From a checkpoint of a small transformer trained on Wikipedia: 8417 steps.
Each number is 50 + 15 x the weight over its row's rms, rounded and kept within 0 to 99. Layers, rows and columns count from 0. The size before them is the row's rms in percent of the matrix's.

# layer 2 MLP up, 512x128, rms 0.102, rows 231-258, columns 0-127
056:60 38 60 58 67 46 58 72 53 65 79 65 54 73 40 45 17 46 53 48 31 21 70 56 45 53 67 63 31 35 36 52 52 50 44 46 47 72 41 48 55 58 46 37 50 39 40 49 14 77 26 53 49 67 38 35 49 43 20 33 39 63 39 39 40 73 50 57 53 50 48 47 68 53 44 61 55 60 46 44 46 49 55 63 45 38 75 40 51 47 65 23 60 28 37 71 40 50 47 66 60 63 27 83 52 71 70 41 16 82 38 63 63 49 55 28 50 64 64 60 37 11 25 70 40 62 21 58
122:65 54 45 54 47 28 34 83 56 26 56 55 71 33 35 62 43 54 42 68 51 40 50 40 65 57 83 46 20 37 28 69 60 48 69 36 64 46 49 72 60 37 35 30 52 58 39 28 34 60 31 58 65 51 51 71 48 67 50 57 26 59 38 67 62 52 33 49 60 59 27 47 48 34 39 54 64 74 64 51 73 74 63 35 52 60 74 34 26 73 32 11 72 51 34 54 46 59 69 82 51 30 54 56 64 73 41 45 15 51 58 54 58 64 61 33 60 61 71 65 43 44 40 56 45 29 38 58
060:68 30 52 31 57 49 47 59 56 43 78 75 54 57 67 66 50 36 41 45 49 25 39 48 55 54 74 52 24 42 38 69 47 35 53 64 63 61 46 33 60 52 65 31 64 39 54 52 26 75 30 69 56 50 49 65 49 60 34 48 34 62 35 52 24 61 40 56 44 49 46 63 56 58 33 41 75 78 55 42 61 41 71 48 54 60 82 44 26 83 43 23 73 52 37 43 38 66 59 75 44 42 48 93 69 73 48 56 34 58 44 80 29 71 51 42 56 53 56 66 31 31 49 74 34 47 19 56
050:75 39 61 31 59 58 56 51 42 48 72 55 48 64 84 56 14 34 56 47 72 34 58 29 44 74 69 66 34 40 31 80 58 60 73 55 45 79 73 42 56 52 34 42 43 57 49 28 22 83 39 44 48 57 50 69 43 42 22 37 35 58 37 56 52 61 59 65 49 27 52 56 54 78 56 48 65 52 51 54 44 50 55 52 72 59 71 61 26 75 38 39 56 36 25 75 63 36 51 48 51 66 35 74 69 75 50 65 24 72 44 72 44 44 38 35 42 42 70 67 29 37 49 45 47 53 47 60
167:43 22 36 48 77 40 51 56 61 28 72 66 32 40 35 66 41 73 49 48 54 47 41 62 34 77 66 35 55 27 20 75 31 29 53 50 56 57 59 32 49 34 65 38 26 36 37 20 20 59 44 58 57 39 41 44 56 48 36 47 44 24 68 49 53 67 23 55 50 39 56 43 32 55 40 41 75 50 11 49 35 48 82 57 45 46 62 81 50 49 56 33 69 36 51 25 44 51 48 50 66 41 54 52 92 70 63 46 27 67 57 56 54 48 55 30 37 44 61 47 44 42 56 44 25 50 32 41
106:72 52 49 36 56 44 48 75 69 45 54 64 42 70 56 30 32 62 44 44 40 62 46 51 46 73 74 46 21 22 42 61 65 69 55 53 27 55 53 47 53 40 70 64 28 23 47 67 28 69 38 45 50 75 17 54 54 63 54 56 45 72 55 40 64 66 33 52 52 35 54 79 55 62 14 48 54 54 52 19 58 32 55 41 47 50 74 59 44 74 54 46 58 36 25 53 61 55 30 73 73 53 47 75 37 47 48 37 46 55 45 74 55 73 85 47 75 51 49 71 31 52 41 27 38 61 46 25
107:40 50 59 38 69 41 42 66 51 68 71 63 35 53 54 55 39 42 31 71 25 31 42 43 20 58 50 55 49 23 65 93 20 41 21 28 49 15 74 51 65 37 55 62 46 45 32 54 43 56 25 49 79 55 58 35 45 23 25 57 51 59 62 29 53 74 69 30 73 55 52 40 58 48 27 41 64 44 53 43 63 43 71 50 38 76 82 46 42 77 41 33 66 58 46 46 49 66 55 34 47 63 36 67 60 53 53 59 52 53 42 63 58 53 41 46 54 43 47 52 05 56 34 56 48 57 46 68
037:45 32 60 35 63 46 35 59 68 46 70 60 48 49 64 71 30 34 35 47 55 42 68 35 55 54 53 65 35 41 31 63 34 43 50 36 63 69 56 40 34 54 62 53 52 52 45 69 15 62 32 52 57 59 38 42 42 31 15 15 45 28 44 46 47 72 70 62 47 60 33 33 54 59 39 44 51 68 58 56 63 56 56 80 50 58 65 52 37 52 42 34 81 32 45 54 34 52 52 36 61 77 35 95 63 78 60 46 30 88 38 64 61 48 53 52 56 36 69 67 26 13 31 53 41 42 42 52
072:79 44 61 46 49 43 51 53 48 43 61 61 28 57 47 68 17 39 51 59 62 51 61 57 56 55 66 78 43 24 49 74 63 46 42 42 54 48 55 63 52 41 19 43 53 47 38 65 33 72 38 51 55 50 31 59 35 27 31 13 35 41 49 44 30 92 53 45 68 43 25 43 48 60 37 28 61 64 64 58 30 49 49 64 35 51 61 46 41 72 56 32 60 20 26 74 39 64 65 60 59 69 41 68 58 81 45 46 21 78 44 53 61 34 56 32 45 59 59 65 52 38 37 64 39 38 14 66
117:52 51 72 18 47 58 44 50 43 52 60 39 63 53 65 43 23 50 38 49 69 51 55 62 30 44 48 64 46 47 48 67 28 54 62 56 42 51 70 39 52 36 54 36 59 79 13 37 49 70 30 44 40 36 70 44 61 35 39 28 27 45 68 61 49 57 56 29 52 26 46 49 60 34 68 19 72 43 40 59 51 57 84 76 64 44 56 81 26 67 69 52 52 58 56 74 65 76 54 46 31 50 47 54 53 62 50 31 37 83 43 35 58 30 55 10 36 63 50 51 26 32 53 71 39 33 50 68
049:42 31 81 48 54 64 48 64 51 60 71 51 53 58 48 53 41 53 26 57 61 22 73 45 46 67 62 60 38 50 61 63 53 53 49 43 53 63 56 49 66 41 53 47 35 33 41 57 28 82 37 37 57 62 33 59 31 53 33 28 49 45 46 37 56 72 70 45 52 45 60 47 49 48 62 26 68 75 37 36 36 40 37 67 49 44 56 52 29 37 41 39 64 34 26 60 34 50 52 64 75 63 36 81 83 72 61 37 35 89 42 63 73 25 50 21 63 48 88 37 54 21 37 65 21 57 43 57
122:82 36 83 34 71 55 55 60 59 43 73 40 30 41 65 50 48 60 17 37 49 48 61 23 33 63 48 56 05 51 50 58 42 38 72 36 54 62 57 68 75 51 38 52 47 69 30 37 41 72 27 24 86 69 17 33 38 33 51 52 61 48 52 40 35 61 44 52 30 59 50 49 54 71 39 58 73 61 61 66 40 57 65 74 48 58 49 34 50 63 45 34 76 36 25 79 54 49 55 66 43 57 33 56 38 53 47 27 26 50 49 65 69 62 35 39 49 57 71 55 33 38 52 58 54 42 48 52
048:51 25 69 49 60 47 57 56 60 50 74 37 51 52 67 56 07 47 36 52 51 35 47 44 48 55 58 58 56 29 35 60 40 54 36 69 56 54 76 47 54 60 56 44 43 37 25 59 26 74 32 40 47 52 32 47 30 56 37 53 64 51 55 47 38 86 68 58 56 42 45 61 64 76 55 22 57 43 54 66 37 45 57 52 56 50 56 64 32 63 49 48 62 41 38 49 35 59 48 60 72 63 42 74 72 88 71 57 09 95 14 78 52 47 47 51 59 42 48 60 33 26 63 62 35 52 21 51
044:55 37 61 38 54 38 47 52 55 46 64 52 66 47 72 67 09 38 28 46 30 39 54 39 43 53 68 54 31 41 26 84 64 55 39 34 58 67 65 58 47 49 49 40 44 37 58 54 30 61 36 46 42 38 34 50 43 43 45 27 39 58 40 39 50 70 60 52 50 49 54 39 51 65 31 48 63 69 52 34 64 50 53 57 46 69 82 60 27 79 37 34 76 36 27 75 24 68 78 60 44 42 36 83 62 77 53 55 34 86 39 54 41 51 48 42 70 50 78 67 37 35 21 74 42 58 42 66
103:83 41 69 44 73 53 23 50 31 66 47 61 43 46 58 44 34 34 60 37 38 50 62 73 40 83 59 36 25 40 47 73 40 59 54 48 44 53 43 49 47 67 38 52 52 41 57 54 17 48 04 64 37 47 47 35 54 47 48 23 39 67 27 24 45 70 39 71 35 27 69 68 69 48 39 27 60 54 30 52 28 64 61 73 53 77 59 69 34 51 42 40 73 16 51 60 65 40 49 48 57 72 47 69 50 57 56 46 21 59 49 78 41 54 40 31 60 57 59 56 47 32 48 65 45 49 27 42
099:59 56 89 51 35 54 53 56 56 41 46 45 51 76 60 46 28 29 52 53 63 48 54 62 28 52 61 79 58 32 27 56 66 57 24 35 40 43 69 46 42 58 47 60 57 59 56 75 52 66 31 43 38 58 76 59 57 51 53 37 50 41 51 72 57 50 63 42 58 28 53 20 47 66 56 25 53 46 62 42 46 56 42 89 50 53 52 82 17 76 45 51 83 61 53 45 46 74 62 69 89 93 43 44 46 49 50 45 47 85 55 40 57 70 70 33 40 55 39 44 54 50 38 54 62 22 45 56
042:70 33 78 46 78 51 49 60 67 35 74 52 46 50 50 46 18 27 28 48 46 31 52 35 39 52 77 64 43 26 43 82 48 31 41 28 56 46 47 43 57 45 50 57 39 46 50 40 54 69 26 43 57 55 41 52 48 37 20 34 52 55 32 40 65 77 49 67 28 40 60 48 60 71 36 35 47 54 50 42 37 38 45 67 57 46 56 43 28 40 42 22 74 46 28 55 45 36 64 36 69 59 41 76 43 64 72 40 14 74 42 66 65 57 61 10 57 42 75 48 37 20 44 59 34 60 36 48
046:60 35 73 54 59 60 59 55 57 38 71 61 49 53 59 56 33 56 32 55 40 30 70 32 47 64 55 65 24 40 42 69 57 42 41 43 62 58 82 42 46 50 49 64 50 36 52 59 24 64 26 60 39 43 34 49 53 29 22 38 55 55 46 34 47 91 58 44 50 29 57 46 45 82 48 28 61 50 33 52 31 54 40 77 50 45 48 59 33 65 41 35 80 32 34 46 42 59 45 66 50 79 27 81 83 74 56 54 40 68 33 53 60 49 50 13 61 38 66 70 45 23 25 56 36 45 29 47
067:56 15 62 40 70 30 73 57 42 48 69 58 70 43 53 48 14 49 39 44 43 41 60 42 39 42 63 73 40 45 39 82 41 34 62 43 71 54 73 41 53 36 42 47 54 51 49 45 36 78 56 47 45 53 21 33 36 35 29 42 42 63 38 37 43 79 53 51 49 41 43 56 66 56 54 36 55 84 37 54 20 49 54 73 47 44 80 34 28 68 39 32 55 60 46 52 50 52 37 58 53 40 40 71 55 81 53 48 29 84 42 58 46 52 43 15 50 51 72 47 39 34 29 61 21 62 18 65
043:86 30 60 50 57 38 40 66 60 50 60 54 43 52 60 46 35 49 32 62 40 30 41 55 52 40 56 81 37 48 51 50 36 49 60 40 49 74 46 18 54 45 49 47 38 34 36 60 36 64 35 46 51 69 32 66 29 42 28 29 39 31 59 64 39 72 62 45 52 51 56 41 47 65 34 45 53 42 43 45 32 58 55 99 73 71 68 59 30 47 56 38 59 45 28 46 49 61 58 59 64 63 38 74 69 83 50 52 20 88 39 70 31 31 40 38 50 48 77 48 49 12 38 66 64 47 26 52
113:61 32 43 29 47 59 49 66 53 27 66 47 41 40 69 68 35 54 46 68 48 43 63 50 51 71 74 47 00 17 56 48 51 55 48 29 36 34 68 50 76 61 28 55 43 40 51 58 47 56 53 17 36 56 43 37 23 66 31 50 31 77 47 50 54 69 72 32 50 54 77 54 52 40 63 52 38 41 44 51 33 66 36 55 47 58 56 51 25 42 35 56 71 62 51 33 67 65 37 51 61 37 23 62 58 46 37 50 52 48 28 69 68 49 37 36 61 72 39 53 14 28 60 46 43 63 25 34
142:51 61 46 30 71 38 47 77 42 38 75 50 67 46 89 36 44 41 52 48 68 54 62 39 46 58 84 30 26 31 40 78 59 31 18 42 43 64 37 68 32 44 32 54 34 40 78 67 24 78 29 36 45 61 29 50 58 46 51 39 49 49 31 43 33 52 34 46 56 24 55 58 39 44 41 37 51 64 33 42 59 22 56 49 61 61 66 48 25 59 44 54 52 36 48 76 46 32 49 70 42 84 39 56 58 61 43 61 45 69 55 59 67 71 55 44 54 42 56 52 56 40 21 66 30 58 12 53
142:60 44 46 56 64 60 42 70 46 21 44 83 45 63 36 39 28 35 59 67 57 22 45 53 41 63 54 89 49 39 61 69 56 45 66 24 60 61 56 50 36 46 44 33 58 61 36 29 33 65 34 58 40 51 42 24 29 44 40 29 64 58 65 47 38 72 33 49 65 57 40 43 67 48 57 24 51 67 25 74 35 40 44 66 49 59 73 66 36 43 42 32 57 44 54 71 55 50 69 66 19 48 33 61 63 59 50 63 18 47 56 62 54 43 43 52 50 59 48 24 47 46 26 75 52 13 16 67
122:38 33 52 53 52 62 43 64 57 52 81 48 45 63 25 32 32 49 46 54 72 35 46 62 61 62 69 42 41 14 36 49 38 56 36 53 55 45 65 49 46 66 54 24 51 35 61 44 39 77 33 60 73 52 30 48 73 08 26 41 20 31 70 50 76 81 61 52 37 49 53 63 34 72 51 48 69 64 27 58 69 58 55 67 43 64 60 53 46 32 55 53 55 12 09 61 35 69 37 33 54 49 25 58 48 58 51 53 50 60 49 33 48 31 58 27 57 60 80 65 53 45 55 40 52 47 53 58
045:56 52 61 52 54 36 72 66 51 62 68 64 44 58 58 59 13 55 30 74 66 55 41 59 64 52 74 58 27 38 26 65 44 66 45 52 57 73 60 71 53 49 25 52 47 46 23 79 17 75 29 50 56 44 33 46 31 41 25 31 40 52 55 44 46 76 40 51 49 27 59 40 60 62 42 25 56 57 60 54 35 40 57 62 47 59 59 74 36 69 79 30 81 45 24 57 39 66 37 42 72 61 18 69 50 56 46 57 26 79 38 44 65 46 60 25 63 51 65 42 36 34 42 52 38 48 42 53
039:53 13 62 58 55 51 40 74 57 54 78 53 35 42 64 40 33 45 42 48 53 46 42 35 44 51 62 67 29 38 11 77 61 52 73 44 50 48 62 40 49 67 51 53 46 28 53 46 25 86 18 57 45 47 52 37 48 43 18 41 28 48 43 51 38 62 54 68 58 29 51 46 71 64 44 56 66 59 47 58 44 52 51 71 52 66 74 59 25 72 38 51 65 42 49 65 41 57 69 71 52 57 06 77 74 57 59 59 30 78 27 58 62 49 46 47 49 40 60 59 29 35 17 51 29 51 36 51
137:43 47 35 28 81 62 57 63 38 45 77 47 56 71 57 62 49 52 51 37 52 54 41 39 61 58 57 25 46 52 27 75 48 54 40 60 48 33 37 69 52 68 36 47 54 53 43 48 58 70 78 60 79 57 62 47 47 62 46 64 34 67 43 46 41 69 47 59 26 42 38 32 64 90 44 52 53 67 47 34 49 71 59 51 56 43 44 63 48 61 20 05 46 48 25 49 50 42 29 80 55 36 10 76 51 61 45 70 41 76 40 52 65 74 57 68 73 59 64 62 33 31 45 42 49 35 38 71
128:47 55 61 30 40 42 50 76 60 44 77 75 63 45 51 37 39 48 41 20 78 34 62 59 20 42 52 47 29 39 34 79 32 61 47 43 49 61 51 67 46 56 54 28 53 54 50 36 53 56 55 36 41 51 52 46 60 69 44 21 28 56 52 29 30 65 46 47 38 42 46 43 44 67 31 55 51 74 51 42 39 77 61 88 44 35 82 33 47 57 65 44 57 46 15 38 56 47 40 73 42 62 19 64 57 67 48 68 46 72 60 68 36 65 73 44 44 61 70 59 27 46 26 79 26 58 33 44
# layer 2 MLP down (transposed), 512x128, rms 0.105, rows 231-257, columns 0-127
050:61 40 39 12 35 50 54 50 52 36 62 54 63 24 45 48 43 73 55 72 32 27 59 62 46 65 38 41 10 51 48 62 60 70 47 60 29 45 65 57 50 13 51 59 25 31 66 48 45 20 54 72 43 41 42 57 34 25 44 46 52 73 40 39 42 32 63 40 02 64 31 54 58 22 42 80 46 26 49 34 62 54 61 32 31 40 48 55 75 73 50 56 49 67 26 55 64 46 51 56 46 65 74 32 45 67 61 63 55 60 56 44 53 45 43 63 34 65 52 41 83 43 39 44 62 55 49 54
112:17 65 58 46 43 47 54 58 27 63 47 46 46 51 52 36 79 57 68 60 62 89 44 52 56 46 47 39 29 56 38 24 52 52 77 58 44 49 87 51 68 62 53 30 60 70 37 58 95 49 53 48 59 40 52 18 69 69 47 50 44 68 38 62 68 40 38 76 32 41 72 68 52 53 69 37 40 44 42 39 63 54 47 56 42 49 41 53 45 62 52 41 66 35 59 49 63 70 60 18 44 24 25 54 67 43 72 47 12 23 45 61 46 47 51 33 47 40 33 23 43 59 30 51 60 62 66 36
054:53 33 42 62 37 52 45 71 42 44 61 65 51 42 35 36 49 39 72 39 45 47 37 59 49 35 61 65 63 62 39 63 54 41 69 47 44 36 57 58 54 39 54 26 60 24 52 66 47 56 60 41 46 79 44 50 65 79 47 33 74 27 76 61 39 38 36 69 51 48 42 50 48 54 41 57 12 41 74 49 53 36 54 51 29 70 48 62 34 61 51 38 40 40 35 26 65 48 36 16 46 47 30 84 38 44 22 25 86 57 64 55 80 64 78 55 30 28 67 16 59 49 36 53 65 61 34 63
042:57 65 32 73 59 44 45 63 36 50 44 48 51 59 51 39 47 68 39 38 77 73 16 39 71 62 39 21 66 61 42 42 39 74 56 56 47 44 27 50 61 45 48 34 37 54 74 79 47 47 46 71 55 52 54 60 60 66 76 37 51 45 46 57 42 42 41 57 34 47 58 62 32 50 87 35 59 69 49 47 52 58 66 47 48 36 49 21 60 32 49 61 35 47 68 57 48 55 64 73 51 02 61 34 50 25 09 48 58 26 72 37 47 46 44 67 53 48 77 33 86 49 38 71 67 54 64 58
152:55 40 55 58 49 14 59 34 74 79 30 34 42 54 57 66 51 23 60 24 37 44 28 34 60 52 57 36 49 74 48 51 60 52 34 58 43 36 30 47 38 61 39 60 49 46 64 75 51 57 69 78 53 41 50 68 55 51 77 46 47 35 63 80 58 67 40 41 55 51 42 72 27 61 39 65 57 23 35 69 51 40 73 36 59 51 49 26 27 32 02 42 49 59 65 51 67 30 33 58 55 57 42 56 40 46 66 51 85 87 36 46 32 38 48 69 52 58 44 47 67 41 54 40 20 50 53 59
120:60 64 36 47 71 40 70 63 45 46 79 49 25 55 70 55 52 54 62 71 38 60 49 34 50 45 53 80 49 38 61 22 36 46 71 84 36 45 49 59 28 43 46 59 45 68 55 43 62 51 55 53 60 31 32 56 51 43 60 18 74 73 42 38 70 39 63 49 42 54 61 49 56 31 63 54 30 32 51 52 44 22 57 41 59 47 27 70 56 52 62 60 41 78 34 61 76 62 57 40 47 24 77 39 57 37 31 52 77 84 16 43 39 72 64 50 59 49 43 64 45 81 58 60 50 67 82 55
139:35 55 31 57 56 58 43 48 58 57 39 56 50 16 19 72 39 59 54 44 42 57 20 55 53 59 47 45 64 36 65 68 55 63 53 41 49 43 76 28 40 46 68 48 47 23 37 60 75 34 36 54 39 31 42 50 50 44 50 87 67 31 49 44 48 45 46 60 45 65 31 46 21 44 56 53 70 58 77 39 66 32 67 34 47 48 60 47 47 56 36 35 52 57 95 47 51 52 76 28 65 55 66 31 41 10 52 53 65 09 50 66 64 58 65 50 33 20 18 56 62 54 47 35 51 37 54 42
028:31 41 74 51 42 33 52 36 60 58 41 53 44 40 58 69 65 68 47 47 54 44 33 75 69 54 51 83 42 67 39 22 44 58 43 55 31 17 43 44 50 55 36 30 45 51 68 28 25 48 55 65 53 74 61 40 57 47 69 61 45 41 55 43 40 32 47 59 68 58 14 62 42 41 43 74 41 43 43 45 37 25 57 31 50 45 45 56 47 79 83 28 37 52 57 21 63 08 31 32 52 51 69 38 44 50 55 61 42 61 25 46 45 76 46 64 42 19 50 60 52 66 72 64 42 56 42 15
074:40 57 52 34 66 56 60 56 41 65 41 50 76 46 32 40 31 27 39 52 74 39 46 39 46 72 73 55 66 74 54 48 51 59 58 65 62 48 55 57 39 23 41 47 35 58 17 22 46 29 51 60 87 22 24 43 45 62 46 65 71 72 63 36 99 47 46 63 38 54 63 68 50 45 36 38 52 51 39 35 28 50 47 67 48 43 61 57 62 41 38 75 64 60 53 52 45 40 54 58 34 47 28 51 71 45 13 26 63 45 45 38 43 67 46 54 38 26 40 41 36 59 40 51 54 10 34 36
126:53 57 38 47 68 78 46 36 59 55 68 73 48 70 44 64 32 57 54 67 41 53 49 62 02 45 49 65 85 58 88 46 69 56 69 48 45 36 54 55 20 41 52 48 61 47 42 30 58 70 51 28 34 65 60 72 73 47 53 68 77 41 50 52 34 28 59 47 29 43 46 87 73 56 55 56 39 50 45 41 53 33 51 43 40 56 45 43 39 44 77 68 51 46 53 35 38 65 47 49 70 46 56 20 60 29 56 58 58 07 60 49 52 31 56 45 54 33 56 69 57 55 52 58 55 26 77 26
043:75 50 61 37 32 44 44 39 42 63 52 59 53 30 32 51 82 44 54 44 49 27 41 53 77 51 36 80 44 52 36 40 48 43 80 77 78 55 36 49 47 32 35 72 42 52 52 33 50 39 86 46 50 45 72 50 31 61 59 51 60 54 30 45 38 39 53 50 52 75 52 65 30 42 42 55 25 45 65 20 58 59 46 43 76 57 48 48 64 40 72 52 21 57 60 60 31 72 76 36 63 62 80 37 30 49 73 37 71 45 29 33 42 35 35 46 33 42 26 39 59 59 75 38 74 56 66 33
133:68 70 32 50 70 44 57 59 56 29 45 51 53 53 30 45 58 90 50 43 63 67 70 32 56 57 42 26 64 54 54 48 47 39 68 49 37 45 63 61 40 58 63 78 59 49 66 27 59 12 49 72 50 47 52 40 31 53 13 75 68 50 60 54 60 66 60 76 25 76 53 54 54 58 61 53 47 52 63 42 62 49 28 64 38 54 54 52 75 38 62 34 61 47 65 54 72 30 60 60 49 59 50 32 68 33 33 32 53 00 65 53 27 40 68 64 63 62 30 55 61 55 58 26 42 48 51 42
039:16 61 56 38 37 29 36 36 46 83 71 51 38 68 57 57 34 29 81 49 42 42 37 41 59 55 59 49 50 80 82 39 69 21 41 47 39 70 70 21 56 51 58 43 62 60 57 48 59 37 68 54 51 14 43 55 68 56 77 43 57 43 36 37 62 48 44 30 37 71 77 51 49 56 46 58 39 76 58 52 54 61 53 43 54 68 53 53 46 62 39 48 50 46 40 05 83 49 48 60 43 29 67 34 27 36 61 41 73 18 64 48 42 37 43 73 53 40 41 52 60 56 70 32 45 46 58 42
034:48 47 60 26 54 51 37 72 34 66 35 29 49 43 68 19 71 49 50 16 64 37 59 57 58 46 52 58 37 70 28 54 39 36 70 38 39 59 58 65 56 44 42 55 39 39 71 39 48 51 57 63 45 20 67 44 68 67 47 45 38 58 67 71 40 65 43 44 65 26 54 68 53 50 55 38 50 47 94 46 47 32 91 56 55 50 45 22 72 55 14 18 23 54 20 45 61 48 63 44 52 45 67 69 67 47 25 35 37 44 69 72 60 56 73 43 24 47 64 60 53 44 53 48 40 57 53 59
095:41 48 82 42 41 26 26 54 49 49 53 44 63 74 59 76 59 57 52 59 35 49 40 51 89 46 61 38 74 58 54 51 46 77 37 26 48 63 49 69 49 38 41 23 50 43 49 72 28 63 50 46 23 60 52 62 40 48 42 43 38 36 18 54 50 36 58 50 61 57 82 62 55 59 42 27 36 55 12 48 63 70 57 39 59 70 06 36 49 46 46 37 49 32 63 48 64 69 59 51 52 35 56 53 53 60 08 52 24 45 58 55 54 47 86 58 52 33 35 39 42 27 68 63 54 63 58 42
124:56 51 23 61 08 63 38 50 60 43 39 27 34 53 39 42 41 52 43 54 67 38 39 56 40 69 62 65 88 41 53 50 69 46 33 59 35 49 44 77 33 45 76 61 62 74 33 59 30 40 50 69 47 47 60 60 34 67 71 46 47 40 60 62 67 15 62 57 52 63 48 52 33 25 63 58 60 54 46 60 56 59 17 40 33 65 57 54 39 41 51 36 34 80 51 33 63 53 52 53 48 54 61 59 18 23 59 61 87 46 56 33 39 67 45 63 54 43 40 60 66 82 71 25 75 53 60 50
034:50 28 67 72 39 56 59 59 72 61 61 31 18 63 40 78 55 63 67 37 64 49 59 31 89 50 53 58 69 67 56 52 68 56 46 42 51 58 52 51 64 36 53 57 48 50 74 63 57 40 77 39 51 51 66 34 21 77 57 41 43 39 37 39 43 50 46 50 50 51 36 58 50 45 14 60 08 26 38 35 39 53 62 36 33 63 26 51 79 46 44 41 52 57 41 68 62 35 74 41 52 56 73 34 49 36 58 68 64 47 41 32 24 70 52 36 37 32 40 42 58 48 92 34 51 70 52 69
042:19 47 46 00 33 47 72 46 76 49 46 53 77 48 46 52 70 53 43 56 39 53 43 55 36 68 58 26 56 55 51 35 30 74 67 35 58 27 67 50 57 37 46 41 32 44 63 32 69 64 60 52 76 47 49 44 58 24 25 53 59 49 48 42 24 77 60 70 47 50 62 49 64 69 56 27 64 42 35 48 55 71 36 62 32 43 57 70 49 41 29 49 73 54 43 49 32 51 50 20 62 69 49 58 58 39 14 32 57 65 69 52 48 43 54 26 39 35 53 44 50 66 59 58 41 43 16 77
057:64 63 45 48 58 42 36 66 50 60 65 78 57 45 77 63 45 57 57 49 64 39 43 87 46 55 38 44 58 36 26 46 62 64 58 44 16 44 44 65 48 71 60 42 57 46 53 64 48 67 58 50 43 69 58 61 80 50 42 41 20 41 67 33 79 48 44 24 48 99 67 51 50 37 81 43 58 42 51 51 47 59 65 35 49 36 70 36 30 27 56 47 37 44 26 23 50 54 39 12 57 45 67 27 35 54 55 44 74 57 58 59 30 61 45 60 54 74 27 59 81 50 37 39 62 58 50 39
030:48 44 52 36 54 24 50 44 33 30 31 42 77 84 69 41 66 86 62 38 51 47 34 26 57 57 30 46 52 24 65 58 49 37 43 65 59 60 49 61 72 61 56 36 42 41 24 58 66 51 43 68 60 42 67 31 78 44 87 59 71 45 17 69 50 31 46 43 60 51 72 66 49 74 60 36 48 48 55 66 70 58 53 69 31 50 30 42 61 48 59 38 67 44 62 60 58 45 65 25 76 35 48 19 53 50 39 49 69 34 45 36 58 57 66 57 54 62 41 49 18 35 79 33 68 43 50 54
139:65 24 33 48 39 55 67 59 61 16 49 56 57 52 58 58 41 43 58 53 63 73 53 51 51 61 32 40 51 51 53 23 40 67 35 61 33 49 58 23 30 42 45 77 58 28 74 62 73 42 50 45 52 50 52 59 19 72 41 61 46 43 57 37 50 30 64 45 39 44 62 35 19 12 35 60 54 48 31 64 56 57 13 45 45 18 52 58 57 26 41 39 51 60 44 06 42 61 58 51 71 45 34 17 49 44 40 48 77 26 45 65 52 64 54 63 15 44 47 35 58 65 57 41 41 38 40 51
138:73 51 54 46 51 41 81 10 62 45 08 59 41 33 43 43 71 39 43 34 30 66 61 41 42 28 38 22 63 61 65 55 62 54 70 62 51 38 63 59 57 42 71 54 62 37 61 70 65 61 85 53 79 42 55 57 60 81 58 83 47 70 36 63 29 45 61 31 26 56 61 54 40 62 48 40 37 27 68 57 55 68 54 38 44 21 54 61 43 42 39 42 37 50 45 49 60 48 47 18 53 61 61 36 27 67 31 53 40 63 19 35 60 66 51 40 65 63 48 67 62 70 53 67 57 51 52 54
134:48 68 56 20 50 57 69 88 36 63 35 68 55 38 32 69 35 56 30 79 33 57 70 56 44 47 50 48 62 75 70 36 60 45 43 46 51 48 26 44 43 36 54 65 38 47 41 34 64 40 25 48 35 21 57 45 38 55 62 40 22 45 45 25 52 39 33 48 37 60 54 44 46 74 18 50 63 33 39 21 55 67 54 37 53 22 54 64 43 48 61 45 37 47 38 41 59 36 33 89 35 64 31 26 46 49 48 46 65 63 58 08 66 56 45 35 51 50 65 55 47 74 43 61 38 17 39 37
115:65 58 16 20 83 53 32 64 61 51 56 33 35 65 61 63 40 56 59 68 69 33 55 54 57 16 70 42 59 52 57 64 34 62 52 57 41 54 48 39 41 35 34 49 37 47 58 67 37 47 65 35 64 50 34 75 67 50 59 26 63 70 78 55 64 45 57 54 62 43 29 53 44 43 49 63 94 49 60 29 48 48 37 60 42 34 01 38 47 60 63 42 42 52 45 57 41 61 51 56 31 54 40 42 70 78 58 27 43 60 37 53 44 68 44 34 40 29 60 51 41 79 43 54 07 60 36 60
038:57 38 46 53 43 29 24 66 34 62 40 31 63 31 46 45 15 58 50 66 45 22 32 39 43 35 47 53 77 34 58 58 50 29 39 70 68 41 50 64 37 25 86 52 35 50 65 64 24 29 55 58 45 27 80 68 44 59 69 51 57 25 28 46 26 33 26 45 65 50 45 51 33 51 83 66 29 52 38 49 66 53 45 40 44 36 47 26 42 50 38 51 61 70 45 37 48 37 55 58 55 25 49 58 58 54 28 67 74 50 12 44 25 47 75 49 55 53 45 77 59 47 41 50 60 48 46 39
035:49 48 30 52 46 47 22 60 47 58 60 38 55 21 67 45 64 65 49 29 46 63 34 46 47 58 44 73 40 68 54 49 14 66 64 32 61 22 42 52 46 60 17 61 50 72 48 51 29 73 55 64 50 36 41 50 47 83 53 55 45 77 51 65 62 45 56 59 26 47 32 38 53 76 80 59 29 58 67 59 76 44 37 42 38 24 73 51 71 61 14 35 46 41 72 19 52 38 39 46 19 54 47 63 36 60 45 69 60 59 59 78 71 56 60 58 35 47 46 59 44 53 27 51 38 59 64 34
145:32 63 48 50 57 71 38 58 38 61 63 59 52 49 28 59 47 74 68 40 57 73 33 41 58 50 30 59 47 68 69 44 49 52 31 54 40 45 24 55 37 55 24 53 49 39 40 54 99 35 40 72 35 53 45 54 45 39 66 69 28 45 43 42 45 30 48 80 47 61 48 37 64 49 58 79 49 50 47 53 64 45 52 51 39 51 65 50 31 47 42 42 36 64 54 42 41 48 56 42 50 19 61 46 54 51 55 47 51 44 40 46 43 63 55 90 61 33 48 61 41 44 29 57 46 39 51 41